config.yaml
d_model: 128
d_mlp: 512
vocab_size: 8192
attn_scale: 0.177
bias: "all"
tie_embeddings: false
init: "normal"
init_std_up: 0.0785
init_std_down: 0.0785
weight_decay: 0.0
lr_head: 0.00912
warmup_steps: 200
decay_shape: "linear"
Each number is 128 + 32 x the weight over its row's rms, rounded and kept within 0 to 255. Layers, rows and columns count from 0. Numbers have three digits each. The size before them is the row's rms in percent of the matrix's.

# layer 4 attention query, 128x128, rms 0.0548, rows 0-63, columns 0-63
110:135084115167120157146188121101104146132118113100111099102126122127119130093146183071064183150145101151149122112101054074109150126136063085113073125163136045134164137094133104076110174185162139
109:094100139122090114138088130108135135150117133114100150144085154123085100126115110119172100116114171068154121146128193127138115142092090115157112153151143184173096125205169152164162139154121163
107:134158143134042121190154124100127086116117080150148149085114110089154132113162180164114110140113141120146096097116088075073099115118119141140116094115087127215158121119117136117107148136109146
111:112083072070144127128128186132138129109156119125071183125074100164129153110150128108154102110158129136092094195103130143086183175113139146100082121181144118111128076175106139115116122070157069
107:103140110098110072100118123108137131159140173171175121158189134140060123112106145141134137128135108063121179109108138143167142135140123158088146114118103142091049134110171098173108109119221150
127:126143098107134157095065113119128158091122141132090131095144123081117128162088115074103081166113111129115104074128117085107110112102157145112131076130119133087075146119138124108139120074037105
094:134154082060151088111147150062084139117169123165096105119111130120108142114114086073155110130046109148101137116170096155118142188158044151111130110111118183170122116127101160162175175162137112
115:143106121079106140158171080152124161140109124114172122100130184056163134074170117160178178098148137122065109161131164091161193162103130089137125094133093123103134183137140103072042088124121189
127:138164171146145121082098107157082160168092139144138193093138168103143139130142192101153146160137123136174144105125112151116137166160145170162121177121105158125182140129127116172159163108133095
121:145135162118189115188101136119155080135131141129140080133114122141105087143105134099179137171137104092134118129177143154088116145190165132118203151039173118097142095180167108179197165161095125
125:127106120137153164104177172116162176167130149153090095125118112142182073154146110105157146151111133101065163178147129138136200132118156157163152075107156094127091126151134068128127151111154123
120:152151160096108102157086146109101115109113119159180124118105077126119148168140123177134132105180082066066106087168162118163085150096095089107149128159152100128170139155041154140128148121147085
118:156149098083105139104130113145201153169117142111122107130120101144145162183080149140167148143097109087114109089091144163160212079144141122117072102102150147103095076129128092113172111117112113
115:123118158139138099102066100129147155118145192160105145138102131074110139211103095132132124112070116117063107082139149094158171125117185146076112190105111071125150153049134116099140157136062084
117:152134143145172071224136188104124131133148126166142107167118117152097168106085171106099121147135120121097198069144108130144114139176148145111080219159173135170107165144120136137118168170112205
100:123097107169155118117146100102136085166127096112133122112084175149164160135130105055101157089139106098127100144118181143116131128108128135157124173071155107091098164024108123119124125137121127
103:085138112091093145098179103102117133131109123093122161129071162171128126067145093146183109166144185166084123149107164196159190176150098118143049056154140130103154128128139131161100108122143163
119:219129092159091119130075084100112085123060103109097117149115174181090129112114107104074070115111166118118114154108129135113109108095085104139096145120164105122193153098075149113105096178122068
100:158168154095150118103211119148123142103132158184154101122109122134128131149151145090162117100128098141127102135167103200095114147108110154165118130167121130117137121092137157097166133140090167
115:100110134099075114073132155175213128110160172168061168200106059123101133053155114097130104130179083119128057182120191137145101124080121123180145147115110122119144119111143102144141108171154117
112:183092088085086122096113089095098141114157155128117144164151142200118148204168120046167087132115146111175098148120149102115159141107164144153137117136180163103144140132125112144108175134085080
111:153173169174174113180177163122188136119163136120088084158147158138112103178106205120168153114141206168163158106144138092112121129111177169146193156143122188094129109167166099139145103138111115
106:090132136158127140076180138125113157116118156126128086105133130097188157153136134096181073204153091134141142102197139146109108159109078164107170084163159101090126147102095099088087129109158122
110:107137148075137122102200101121139146140122121083122153144123097121143157138121146173123143133150082179082136173121106070163132161123120137161096120120207135112194117071135120133138139074148115
102:124107127131132139109114180126135144152121116102100081114166207078092135103115111138061126135088078108125159084132091100107078079135086168056106174161112171116106129110139100145148177132115172
120:151146084131179141099079162121133191092193146138117083139120062096113173166144193113093157175116115109150169123105178127149072168113143105143193118172169095113122150106072169150151163111108116
122:121163142067131100136100130172072130137179155094132126163160109154088106162054092129108182114180136105179125091155116130141136141135158149136154217111155170088140135103143178147171136082140144
131:179128079110107114086081105122139137120142087093070123081141105139167119110173091058135079112059117161119156180074177142196114131109071119155104091154098160145150118164109169131064131144150169
115:052150093131109127154137163157143072167120127040106146145186116155193125112120153116149111157230140131133123179111076088166099105142137123096145113123112123136115123149169104129149142129134127
123:139176102158135120104088117185155105132169152113088109160149192131135153157129085119120082112130153043142071128213117133136150125185080114126095170111124196092178087092153135106134139100140147
107:069128146075119145123164117204139107189165107095120156138204131133125113180118125162108131149128116139116125172051126144133068122127140169068108113144087064126119145114157148080173138107113166
117:128147114121128148116200130141146175112132086170124126116169146165024152102157116116192132105088147184088108121167108135081198080101137134077140147131137075080124150107103105095073089149107141
106:174119152121125121136076118100124176115122122207154106182172152093128142152100135169135141105089171155144110052106170108060056093097128087093126134124160111137081120151096124107143124152143100
095:158142096133114164168124085139121123123137119136132117127128124113104169191120169175066128119121170096095120117150152154139159074159155181141158180164135153108116149095087113097103146104128139
102:146104066222139122162077145140100133208136158131146129152149146154090101090121136115089141075076134076100190074155114106137095139064113093174085133128080142160103145092140122160100115163097120
107:139096120140115115205079161154115200076141176143155165157162108090157123173131154107135157168068145143088126096157106092139156140078121161121169122146115120161143123150155112179120144106161125
116:124102133137092176101175140103137217144178105138087161086167139124158131129157156164097171117116099161137109155117138088131183130165093129129144139204095120172169089079112138066077121151204154
116:180155070145176126134107098083091106161047060173092088130113173156111164139138117134114136121123130141158138150149102111139178116166119077111090114101128123169077112169145137130118099164048098
105:069090113152201084142162120102135087147161141144123171141138110045188098132129120088168122140111127084179131116138103175094141163135121152130166138170154135117134070170134128127131091128111083
113:086159119093095188161170118099118108056127121150136133108127148113157080141146135132115109092133132132111090121121131114099164150083140182144137095154100117183183089130165176169132099135191148
110:095138140128091058183108125115123151159134079082107121099120112092149123145138145113117144056121110127126101154117129129159215129172174117092156134112127105090072127120189107193156108107079100
104:198123174092104115132137152160065070102154152128173074168130118155097135102146116082152155070144121117134138119185104113129135143116126079122179178140129107131228109127131121151133177141140132
100:151110172157165102122108163112191134032123127086079143121090070126128155199133135138051102103137081117122182095159171122165118127100134111056135153106077160120138179129157160182124139124110128
106:103138093088143139141144106124120196133126139150186166167129094129109119110138066128108104130142087075039143177121133138117115106092103137132178110121124148110145149103135176117094078096151164
112:098112183086107091158091157163116154129163110123121150138145159120135153128118143120049171191103139113195138153130136178124038082140120185075151188156136151181096122080142114158158126142078160
109:170129151170149119153170097103125101157126157116157148085152132164127160104113210138151129125154130167131150129108170183117095145141138144168134128140104198155194086130172187125147154090147133
105:135127103168098126122099153148153157158120139163142152119145137123158119142119164146140108114114091123133163143112148121125120150125132097125088144086162138159126109159169114148139144157211220
105:139113138112146112137142115106154120134139137062157162093114089155161100108196171142138137158119138152169089114125133133150129102096144095130170104106046072173108100199142091149137118189100145
103:119133062099105115135140170110149149101131154065152082140091110150119091110152126139094107168101122118117106133114172100116143065106115084171083144128119058092120128171182078120095103166135150
108:084122083141118107093113121090091122141149131152096164120127121101135155184114157169094085135102074121122092104130132139116170113137088146104053135120156129103134160127107162086120138128152149
110:192154109135130098125121179113132090172170141110086146167113087129174135187078230128100144148151067098179121159166174079124124108184161123183156116114143178139142135111168137171191172081144106
111:112196145126155106092072080118147137085113120177139099143090125104085126119169121156126163199136107129101084072104125140119190161183094107126118174113104135083118071101114157118177078114154145
111:116123126167187171151130119143132126164083125126104062120088126052112139130122125085175140141154092150086141175153163119141168116085133141088144159155175130181176161159140069132112129109080134
108:102138058115124137159113137071161096129119089099115108128144123159167160161078109132079129164128076067098131088191087080153118177143159090060143164144154094123118130088116092154131149113089116
113:127066143099095138111176110151140048134104085102062134133135193114146145092164151117071093115074180181112093142146163134135175159105079087148132095170093093138128134149098142078072071181143134
097:147203162143145157126109089148093098160125160155156153187152128137062106153055142127176124097179161154114069151142145095133161079092099089110130130152115154115121140144159140120097127163103154
105:167167128136173096197129129162166121131108131113200114152137155171076154113115165150088155129090142146143120094167088155104044115125109103072138151106168124148114158155082169126097100157139118
108:166182139102144093099159149097090136133121148166136114126145144137134103143093131162119113094071130099197150077149129113068121093128116111182185150108168182139118137080177144173144220164161050
109:134134050138097166112118153114125106065162146069074166138184161150069097119093124085131095147154087118128082174113108127110108137088126141157137158121136142114137137120098122080106134174166061
112:149144126092111101149134104143145173169157160104071060128126170084114151162118131094171131104156139115163086110116176140210142091145124125172123198085146138096137094104115196108088060136096138
110:147179128155193122144097149165099099112114179090146100152113164136104138184110112135139163057131125107137122106079179125157070108111106109132141165063095101118128161109128119083182105150115132
100:148165132070117174136157116156128094124122165128108137157093187133086129106125140129179109109140121103142091120159134135162158141125104084163066078106141120152087162120171161110090163070183101
107:184153136165158116149125153191152103104124117175136154175068098116163145131136129123163136155134123101097140171119109211082174147146142119156131062116098186081125140180110170120110154118108189
114:148145166183169133136160085174080110158148159151105102138130091141105130178096129104198145160088127120132083120180104109098113168129154115112151181156143068143136126058162142141132123068098108
# layer 4 attention key, 128x128, rms 0.0548, rows 0-63, columns 0-63
100:073153101153132092138107119089111133144125087134133058167135118114067126157160127197179143120133059093080146097145113148194043174088127180071116139138171103077133129110125155141086165156132148
110:110137159132150090128171053113136111155112168182115142146135172138141081034134117142138117117165158199125086197074191093147113105129156109178097067107055062171104104074133162096058088122168104
103:104104112165140160109090121134128126139129062093120099111204155105057152178162128166070152132089190131107155098132094138169077172188113174075116182158093140111175140119049084100107114125096137
111:141113083160126123112113159116170121096126069118075134203140079146078129120094098113157136055127090106065137127121163096190172159113130064120160120138161143097134155104156091170120144119209182
106:075091126133131065069122103112114114124113124112127096196124141181150078106104141114113100151128125117141071170140080131082130193109158151135038103199146109069197093094124105076148152048183110
118:177144101163179112158051160106161152100126093081062136083094125158142182169149135135108112169074061162134170131159117151161107125190134105082074165154120137075123120189189103144144176136113119
098:186140105147174148143106104106142182130104155166154188104065109143093132133093160153095190139194074138169125125109141151113150135108190172107145182107133121125099144096151106093139163112107181
109:136144122137132123094176121103129156158158129164140142107093139134124187133127090120094098088167130148105138072116122166172222136135113143119083145154116159122071182091146156121124134107093103
107:097147177143118174136144090088102078086088121177125114125064147154199052118188131157175154116109182105078191121073138139140133183124103172168137106077115160137112087187134135136105133099114109
119:132100126119181137130182163128139107116094150148139109121085094187145042089149117129207135129112095132104181119096121156125140092153187097123133064146076116117145109205136065123111149090138164
121:155138101107157135170167158083095163125125190125128133105096060156159181137129119102186137159140145102125115068212122117116179128154162113097040133126193110139078145094128090112126153075151133
121:116117116153108141102102158122131198069138108123205144084115086081138152082104141160078102105189096110137166113129115070083037126112144105131126086145157113190127109146092106113189167155105130
114:142123099137166065131122128098162133173114102050118144139112101150205099141151171097147149131072128143106106149148086160124182172174140102133118108086136142124079130136233141152136160067122090
107:126169204162172166116122142186148170151157132110148102182173207117121129244095183168162139084133101123145149091124153136152115139187157126115145097116124141110077090125179115144204102149113126
114:133209125174166104170150169128124152142221109129183095068129120131125116096063132181123166121126149144088184108178117096114093083105171090146136139065110153125121113072138144115189127142082182
106:125131118093118150157115131177109168148148192144121072158127080103085153172120143127187182094173125109160112140110153179093166116202163098148110142113115167075122145138095109136134156109095093
106:157168086102116131076125144127185125119126150134154130203096157167140147093140115084125138181132087136082108144099098134175142171131126144117125125143113178099054141116178142089064130148099157
120:150139145082121115137115121121160146120148120118096091196180101148105170169128121098124155133115084112165086125129148169099092108153140111130087192092109134093071113104140184150147113115075092
107:086083163102083101129183102136146157113114152178135147128134149113131117106177110089166151133114129055108214144103105143093134188125151150136154144166115102111098122121129115120167191203096156
113:109079160112115079120167149119134111075112179099124155121121102166127121119168106145164093115128117112096091168105135140093128156087144108111212117143116112088115156152176115151081073104148062
112:157154150148093128125100119147144121119124167118158129157112133109154162127066093088134114125067145137176111126179089095108115127149208106155102100127140201091106105105135146142099164139146117
114:077146115144095129100159115134109130130094127122153138067125100074168072126117081201150146117105128130181148129152115151140156092127172116122089087135133113108111098161073107149106073129109131
104:138150103143139153178122158132118174147132149069126163171121103110153159150151147082150109154140124112164168158091104107186115183065146118112066110180065160160105106162094133137106185135090135
108:076126140098169136141099132122157085082163126052099134128137102098099147145120115138098131137103106070087101107118127132141104155125136098088141080125076122087106114154150096154158117096126123
101:138155084180154208098124114172115105118134106069174113139104105154106123156090114089102120144140156153152091099137102136173098104172212094182142096147070064170163102149133169079172149105087101
107:189155146042117120136135183102095175152074163107158182083106072120092161128131126119145105164143141132167100118152168155143089160106106084191123076084135067135119110159129149123187114154129130
121:093125102139144172093121121105170098175190145128155116078082088149141158156062167069088114146147094168151132133112160100138096155157119180156137082140097179156113087123117123160199143113140097
126:187138094120120133142045115159108154141147152116135114102078166177101128150121067106076128092133138157097154169135187120157137148137116101146081145146104144180166112127130193081084086122170157
112:137151072099097101165124169128198131178160140065074121129142115078137128136180142111118109158134165112131138174111094080175096094152168176146144115136168115096101131128153060145132156100118119
113:127119155134096098111129113120136097121120139153093126147087130144168164143104118136182185192113165171123133157077195127152182068085169160181122143107164165144099098119177082160206114144128107
110:085086159168119160152127098133116089175165150095174087103152157113124110149130152161198107136101111151128119129141059137141104133111144157128098210115065114091129142160122136106114144120196164
124:139162161119145086181102103148101100148102166127126101164139142154098162179088127202122154092097099062050157121152117104172116129132170070132183199142186105084149168089097145099146185093058124
107:111159225147098095055181095112114115155104171118145148051116130148122123220138161101076101124139127147138143093168087102113122121180123137103150139064045084131138130119148101187163136130124100
100:122096148099182162072149100139103153189159161125164074091103154136123151126058078182142200130109098163186069107146183122119139147143129074118093103114146198130115131123120147148219111136091152
100:100175179109110113075187109109214142137200146171179110126121140058150201150124133161107128130169136140141127110121124164165113179131161126094121130164163169106132105085120129105163115147104103
114:112153116160089163105184117114124036161125114090201105104078101143138155113123132168112133110134156146123118144156073103080134130150180061115133110170120098142068117115128103110109176100108130
117:170142133110120073156099170130090153117097099120185082096112096130142180122135036090073106082170123149125153087205122103160126136099142102090080121165141177168100145159075167124122139089087166
117:172082126172112145148168122105158130128132166092078132113086140122144125144113130129175123139103203122146118078146147149109143106180139109144082156127100133142146166091102096096099162170132150
112:131072133058136158088123112111089162086115132147168186072074084150182080065187117146143131222100135165160120174097110126131131099119157150146155115137129149157140138122181133186123180096219158
114:108068116137079056145095114108159084178110158144145120189170148187106129155166103104171176090194167146089130127170134157148045102102117104110106179142134157125146163144144112111094153161124101
111:167131094101186149141124177130175083141114159106133187142070107174155161123125135113168185174176077165159149146135148122110093148087104137112092132085178144132079090146182101139155138122145105
109:105172108177113157102132095132101101114141063198158105154137084078102161145063168149174136131162097083135123086170143123082054124114135131143118084064181150123145126069130174155179103113167144
102:085098154182149126189148174117116195188120099138165094098116113111156131095110123168138158163123100083155185132092116073096037122100185085150163094119123123200104107117076086105146116129164105
107:107176147089142170110084158153136114108155160102099134186116123165107113133082090127129113218113129150104143134139195088147093133082129077161134115152104121173117111156136131124142140164117152
114:096080094139127086097146086174091102133125119115138097095115081069137075124140171106141142137103184143091169134104126092113084149141177102133109088107095104189126104206129162093163150153168098
106:112147134178121146092154132102151114126121094166113083115064170104145098138119151073106125169129162189092115083139114118136181105086053100126118084131157092132108172177163114136068094144132132
110:154140146103148146112150150078117158129157148163157016122125191103136081110122057143150148141103088133091150072151097180141161203135204167103080117160110119133127063157163113101105152107153157
115:112162119162116117118184170157133103112118116168066156169120143146147127122176129129157097134107178088112164153128102139125099160134110163106152077116109123142153163174125127146069135081146146
102:086115166107128141098167120139169083125110079124053155164146161138145118095116121123134106133171112137120112141161096092083132184140131189041144166168148119118098165095102116108127103097106133
119:172150093112100171156091110132124137121140123114121083149130133152059196180097157097101157144128071138110141109141096099151069137130125093090141153112115085086139158117168123159167203118073114
125:128092116161133152123164131121168139137096111137138141130106106145186073105159097138211079209113125107142120111136138171108157100164145115117155031125102155099079070187110092116165146121103125
117:163164117105121108108130100079155101148108131125075196165112150135129118078129172076144124051155125149190064200094115181109088152142139148173129100127175107149142149156148092177140115105117127
122:092160101098098117098075100130107177140158115164156176102103132131117102056150141150080166108163133092133096097136112130146144104166144162182106121089168107133121132116109142102146134110172166
118:145132095194115133134107158121143199199156102142146124116149149097141162172080182125146150142088121201137079109162080124137118097185146155100107128155133101088100063159177118138195165116130114
121:182167114163167075135098093155099160135115178167121155148084132106089164206132097158146149099134135077101138093109134134169151059123162114088154173105202131155111169085109125118096151137157119
098:122146145191101119112100176143201088061181172141092173166125145133079158162113133187105126159148198113114116127095170168110129088150138165161173136162122145152121143119084135145210091111105086
117:183123193140111073121133105165122097097118174143064156123156173168159127164115193146122072119116201103142151174112159077086095072105117120194198147147113093115094111078088111092146125154107139
112:124054161085130126153161088138140138125068136172156142093152114089174114110162110097139224135105148131150133141067150137100142144157118166117150101189089085144117096176076109112161097113141176
114:072083130063111130080120102145133161112127100164132119175082103207116163168158071105083125122121085057136124115119156159078113132186121129109133144178099145115133123136176127116168106093136134
109:147130168108152106140080169179112102143138094046126106149150104137169166173093112068093140165123165104107121171151146171172158113149160144202135081134135154160137133091187135124192192107164129
113:114159232134146094096095119130078099089156135141121133101130141142135093123128162154124101097126139168178118130111128133100130141140169190146166150090097173190142115110092138154111135156134076
102:158105109149126120087122117165140122126095139134145131204128169147164142141137132128108144168042105125106176162081116126139152119177148153120169127075148174103141131146087171135110116110116146
107:170100108122132122106138140133110088158153178129148128143095141165109097066155115123175157160120147138157108119114172127134200128081076138097079120135187156155168142073156117100122052105218129
118:091123134102134074163112223127229126095160155067124081163120155095163122114121166139125102096166134124170133120108150127095112036153154130152117104092148169104143121161196088143160087112156117
# layer 4 attention value, 128x128, rms 0.0548, rows 0-42, columns 0-63
112:143093147232100146090067092162120091096097158149130125107195132075095124116158171099109098088075103082179135112093206113136126138116095171101152058176141161137163162138109183108156154083145097
109:148180071110095156081151116115120156160098145177123101114154165146117129117129165135179113094085170147116108097136103158127135121092136162123150177085185112148145103094132141150118160138163147
114:147151163096095165129089157093165126108092145117140211143148102146199163103115115155090163133153102099112186127101096089115159150170116123113159052138133170183114083146088141111099072055193153
109:102115129162103115139158153147118093155087084187093135134061139123144136106145148153121108098111133070076168186154096126152176104145176114084144103123129154112111146121178077121145129136059096
109:148111089134091186171130108160182131149143198152125119157106108124103139159185190141098140110141183125110161120143183133130183134105118088123153161066097102150147117111120114113119155109104146
122:196123101104135116155131104189159085065135095146141106114169111145119132114155179129110145045082138118145128179148123093136058177137128134156184137148077104130143116133096129123125081144199078
109:113128090181105198151130099082118150171140148152144105137077108153085099131128099189154192181127137114114139132147119163111142180093196132136191104127130112090126131091107140144091105127176094
105:079188082106127143150109151087161069109093111052100130121134066137085147119142116104102131143092107140178086129147119106124072140138114126089144137171110136118145067157174124150120146122043173
130:057192120151159120088130156116131092093104124133149108201154133188134162111123117128139154100127125149172091190158157120135180170132147173145115158107132178118092082161163084188151119144195153
113:109109086183146117126099097171122029110142080124137184103172190172091104141135133138126161131145066166206084152139108133167114074182128236070093121100087130112144155173166131113129166126143138
131:155136046155145097121142143150110146089087128113088156066126042080152122115071111114158118168112144156147129125106106073088136117146176109108189126101149139119027127180157100144138195162105078
131:119080106083111140100177135111156187098151142116116109162077153144129179128150091099105138166123036051139114150138111161036155122109111105131107101108134171104112108115144086167097166121122116
123:055106117129129084138125149128120106114128137177093168129150129116156199131149193098184165083216117101104101139109127114158162151144133121156160149114078106144120108144118118134127083126138118
108:123081122113066187090139124187179119117141100134120109129120075091106140081131114155067104116106126117102209161150176084147159128140114061104218145101151106157153076153154106155117145142084074
124:126154175102091129165185125141098097106116117183099153139131093078153161099157168118144090153118166119123121050160157173151175136106089121050130194163103109148119135107148125093147065128207114
123:144093233143109127131136115147084134114115150130112128131089145122180160156145184165161154093132121098189127179158162077114118134148128133100148166067151044115156210159114207089124159159152155
109:120197092116116151140149105156107143171116114130116091123146179115097157092156101133127224132144154166153090109155159095140136129207105104138098098079089129056174120128152123160129058168169160
120:187120066110060135139114066133116101105112111107136131133092128119104117142122125190138132111182124172181148142091122106135151104117079122187080168117163134142146095180120130136118105182116064
110:170113172073130147123136083149121050116154097143120167166118128124140098116128130128147117048155137092071089120145151115143145194122134098115130147158138142101138139172133158139117139164172082
127:127055122121119132081070058158196168147148134138180209132157099127134153098137148082105115132064140116143120095129086105149131111131056133108117047146127168128134130069156143105104112117066116
118:120092154153133220111179099139079139148143142189123118111133152077127141146100171160168113151109140089147151129174094160135119146125148156112141162091099102116129165152100138144134093142110171
125:139150101164131098122194158079168177193139154071134116146091125136160139143112135142120169119170163110202089152113183122146150118093128176132148143146126119125098124144121143173135181076169091
123:138191069169147109137085120174123098106143187125102107132082120130073135120146113153121147131129110109138086116066208136142105128139121153134169109128156041067196145139138184183112159133104155
126:127123202167085121146151116084115082069160109132122092155131119091051108086144148117135145121102077138139155110146105099043121138141154123141121106144103120131105127053074072105116099151139132
120:128142117149141081100057108156178123193140104054114124117164098126144142114130167158080059106106158119163100135038176119122131119110083148105133155149143098174125159155125151062119146096159095
124:111107144077136079092100081196170114161111059108184144135133096134107141118127098082123149090056103156086130153095111099103092119125131169146074155148133125099089098170184125103137093077079150
117:161161097171085140091169123166088105141072129161075121144121116179093163106146138084159071170143098122126144113125180126095126113094112192121144127137154171102140097117142088105114173212120099
124:101172140151099072135120159126129152091103162063135130095088066154155098133108178094144136144146178101116112141129133133178116094111071135132099178119131125154063111174119119093133070126182111
098:141076103190165122106152111211114093152111082165133138083118090118120126137098111110136116135145095057119135186151142153119121129100145123100136136121118170121066131166126138120153129183131141
109:082105238106157149160123120189089119106180106085173129169090165124103077148146163131135151078139130124104121138157194156091136093094134077148116171128118107074131171168112110108100143179218139
120:112134122179124096129110140137108125126080097120125115109101118190120158079117157136152133084162100137136081115127116092160127109085069122135146137109130183108098068154182091142099095119125104
121:065104149127148101148154121133131131182153115137147148150112113036154116146143120120185081122097170112216132117085100129149155097137160165121085106139122146089123090119163116104143127167144144
103:119121148131119167071101188187144103157149147125090150157121086105124099171177054140113116088133132105095133107132112107114124125177118080128113086106113107146178146111128158080157142112137164
101:089151130159071094154093114087081096108125101143129138107183127123075158147160176090141103053111163171135135202105146116100160180140154100144112167138173123091151157161129191145140105133107109
103:103152110125187140083172146188114156078157139125070148107170144128148130154140161157152091156135100068077095115083164165153153201184182122172142148149200099133114145166097143130123170126129127
111:128151125118129144122155114110127164178121189113212147127083102063140175093151102154165182169114160108092159166164158156137178163115131092107177132141169115173109053102149137120139146100117124
095:122172085131162168170139166186077127109117149141108153144121098083117160109187139118160103142127156157145123149174113171145157151081066099103149102170134156077185103081060110166163165166096108
082:139165117109139185074153099094101147090108140105062078123188077111106123157133117148097157166102092157123107113187176099130159151162083087185140112117145087123153124106121129149116100129120151
093:087102180182139101108116142071059119118146097113166148183127113105147157116143165152158144149156104130103112196133118136105113110127120130150119091177177163109119095109181175116108154146089143
099:157132111118233109168162141105142109181103140100097132106099082122094116160110138121159153111169101127125075133189085130110132165136149135141158129114118149189121085136163139132136133143114161
116:209142121101182137141158102108113172191149127151119124126196167093167159083136155126117098162108126107122169143131122143145109111131097138093095105095147145151157136098138114071147072128147083
105:098159111136134117186131166099131118096146078173059051104143127129162120120128128121132192161103176147104115144111107128160108120076145119182147107058142121156115106116081157155132144114170140
118:104126069173185053133153200167106217185152143159108116135113149166141095171118140140120086125148152090055101178147185177142187149103163152137130106127087142107137146146090092123146109113175159
# layer 4 attention output (transposed), 128x128, rms 0.0681, rows 0-42, columns 0-63
094:144145169104186123187163105091139132134186133144137104139107164168165136155086077145176107090151112147076059108125081108065152113123131089109151172138115124152156131157177109119110110133151142
091:086056218153142099110110132168122161173141111099129113085156113125152156108164102160164135173182082150161134097104150102191183074089133097090125151135099071094184107104108167142136072105132121
105:126141085138152109182143109169113089119164145083074101125118100144087118161133137103114110155136136172122108182128138120118077128083144167150108202149145084103110205172167112158131216132053062
104:131094139112115149115061106130108170119123119087176137097139131159164125115095121149101121204175096166123072137167083108125144183170137139151115130168152136145081136161143224067165146089189124
098:079104124114124122089072175126136148041096081139077083156147138167126119157118140112122083145110081141108120144109104162150115113160144157127091144144192152106115125163114111122185154161096161
112:130087169116137153149119139056117084171084153102080107133119208124129151098144142150107122124104147115090148067096115141089153051102058087142132163148147141117121123112118137126122175146139072
104:086134138126134100109113105175139147130149090110111150064056149162158167124141152106088081114159121081173128126104107125168119114155127163121018113058148093140110118184185167076115128127100162
093:155092065161143130062145155161073154174172167117129151086119172089151081117164087096087137139154145135083137080141159147070087106083097118108078102132145141078146163149119094139141129188136090
108:128102160105048149104167097134094187171156151162163130105132149114167147105083141117151148130152166128106137093116129106120060142111144159156188132211141063159110174107109159123093160078084083
099:131171179093129083109142077104118189139112110158130135111104097085148165165160135146143136102066181172064111083168159107115134192163142100153184109134150075123113118131118153121117070161151140
113:099124163155166158171145150110142128174168121092194135147133142187076132126154150162068117121160156118095177124138165134137113144112031131150146107180114107115116104081141118097136111147160142
104:117150094210141123086094158072105165136157129149082146080136070078150114104105151122059063119123171154130192122128149133175133111110071163107157192163146125131137128172152133088158152152105148
106:198124181137126211146116132152173168158139139157160093175082137108186104126122096167091125194061157178159159121142134119109079115118139157116159137175173108208080121117152145119151180126111146
095:143134103165164092174126163129084110156125095073167101101167080178146158120083149050102097164145146127135086098132089143116132086098071157127068128121115179122125222102175107125123137147148191
101:114104101108182170137125092103133148195140120091113085180128169177143107137132062111153166140153087123185138153102125117106148118167171114127106101143142115095182141093121140110128181090077133
103:180136117078146087100144130108171154135129131146127095163145130120103174128084084107065123116109076179118099079205123173145212130169104136119135096158157114073106074120174061163094087053125108
105:107113161109145119114099136163107113064132159184131131078128142137133131142086152170132053108089121066161161126177120080090094117096199117101135101135136194146160119089119120154092140080144143
110:097115180172114106080176085097088175138110134155158067144172127129143150141093153130162147148114155109076120087129172126061147144155113164035176155070148152101138125113113130117168109063167111
099:121048127190105092123136150081166174137144089156099092123158139158140152167124102125141133172114150145188176120145127089105124077065072127135136134120135100090080126044159099139112131158129138
105:153189111137138081168138178105070119102096167122074151156147129134119116162100153105150086100199135141178109146152174150088101084144184082172171174066108123128085151197084101097138137172132113
102:155177171071147078110124186138143105141144154130146110146090102182151194084159067156160104137192166134117127149103212118138178109094140153106118086082234111117191106120140137167123150105145110
104:084125135088157193106140093093152132065153094112135135112149124133074144136095078114084105164130133132112160102140130147083067162111103132055142160163111108175165105140131132130121126164090153
098:145108189097166145107156130060130166138124128181173140112136140108143128115125136108085103098089124140053122083143060225097126123104213115126097155077108147163093081152134116090144061065121160
100:131121068112178084111035137160123169177117142093132156104143105092159082178049138125166133159099194152077101167078188138149148117089113117144092093133157125087127070202091105118091167098140110
101:145132097097178141123184157077111075087170120139140126138191134078085133155118151093171168140103137160133118116150112141104179131153193076141127123154119106161169087088138140132126163185144101
106:182160125146109137154183146044106123116079156120060074080136126150144160136134159195102110168147068168161085147115098119121118139123109054191121113073125142142140207090107148146117115144124138
103:094080120066152177134109154105169168180146152149167105057111103107187131156076094123115203159109129118146096104121136092129117119154126100088146158094093089164100120136125160171144116061152149
104:094104104168152171137115108129131095186125110064124120151152185119105108140101112193146103105112109162145154122094139118114122116174153141134129102188178165084164164138105123150134131143070112
093:120221151094138154136092149086123136157146152120139162150155120151140109096121162100141131096134120140040129112126105135094161137156089114160127116117146111150134125119094160104073127108118127
094:165155063143129099090127137071117109163113075177096113125141079197219141155138167108121164148149096113150124103170137143114158149166110149144156073104189137194169123138116129149141116106161103
099:128134097137089141121158153176136143138150131109159090148147165087125105139128106111040136136139162159140127076132123135080059084136152138134124152119148095161116183122068128087129160147149124
103:195126142168169154118132131107129169097124164148119145138112082175124089152120055130133088189096087151118133118139152194145103129122148113088123105109125111128154196120124185089140122109132119
099:118159094163130130123161132153075104100167178146112111141065117151166110117128152102109140107113125136108072126169110079121122154086156165137168217097068078133111193106133042117140071155165100
097:139132103130132111128104106101126167190089135078109151116137095169159086140067123176137160138066156111136164130177098150139164125140166132121115124146080192144107036169180089135110107178126156
102:159176158167074151141180110137151099123115108105136166144127136153128166131154104170131111137129139086153142110132080168182156120163135120123167136142045213143122137151141167130127080208141141
105:158129129169142133141162127130117063070077135121088131133152147177093127151116172127130085106094120119082121137113086147070072087099114118102130139170101161166142117181121162102073137154088122
101:120062152106123152128102148180129134208123136092141162155195192147133108116152172128138166098085156147119180162072139118119068140141093145132139130101113167116111113134103147114159173153137196
087:125140155137143141171122135179169105126145113085106109112126112149141121185127101066102077109141150097182088087150146089120130111120157142131159114111068108108103122140152125130088146098130124
098:160172151156144080174178193136159109164065059167100094085146165125166097119077095158153144137114161105113141129187119108142127086160123095100102139124120126126089135139158113116155143144140099
099:062064152120094136167084101159144112100152077087123138088128117105145125072136112128183131155133161105135130097095125122191167131083093117146116124162085130129186132132114196085169084101130175
106:079093192127112077138136130090119097105137095120089137181168130177140121130085168180156104129115095123130102149197051143095114121091214128064154097124061094088150074113135121134146113123169118
107:134133170157143185100136122130125124143166158166133160148065119170136138146139168120121062177152092076137169145146169163108159199187116170086154148177137158123172119093150163124111143111146121
111:144117161137138107125077135102142116057135103122159218167120092075146079099123116177127111087136081127129143151118123079089098129143037136090127120149178147139163116143147118149116134170174117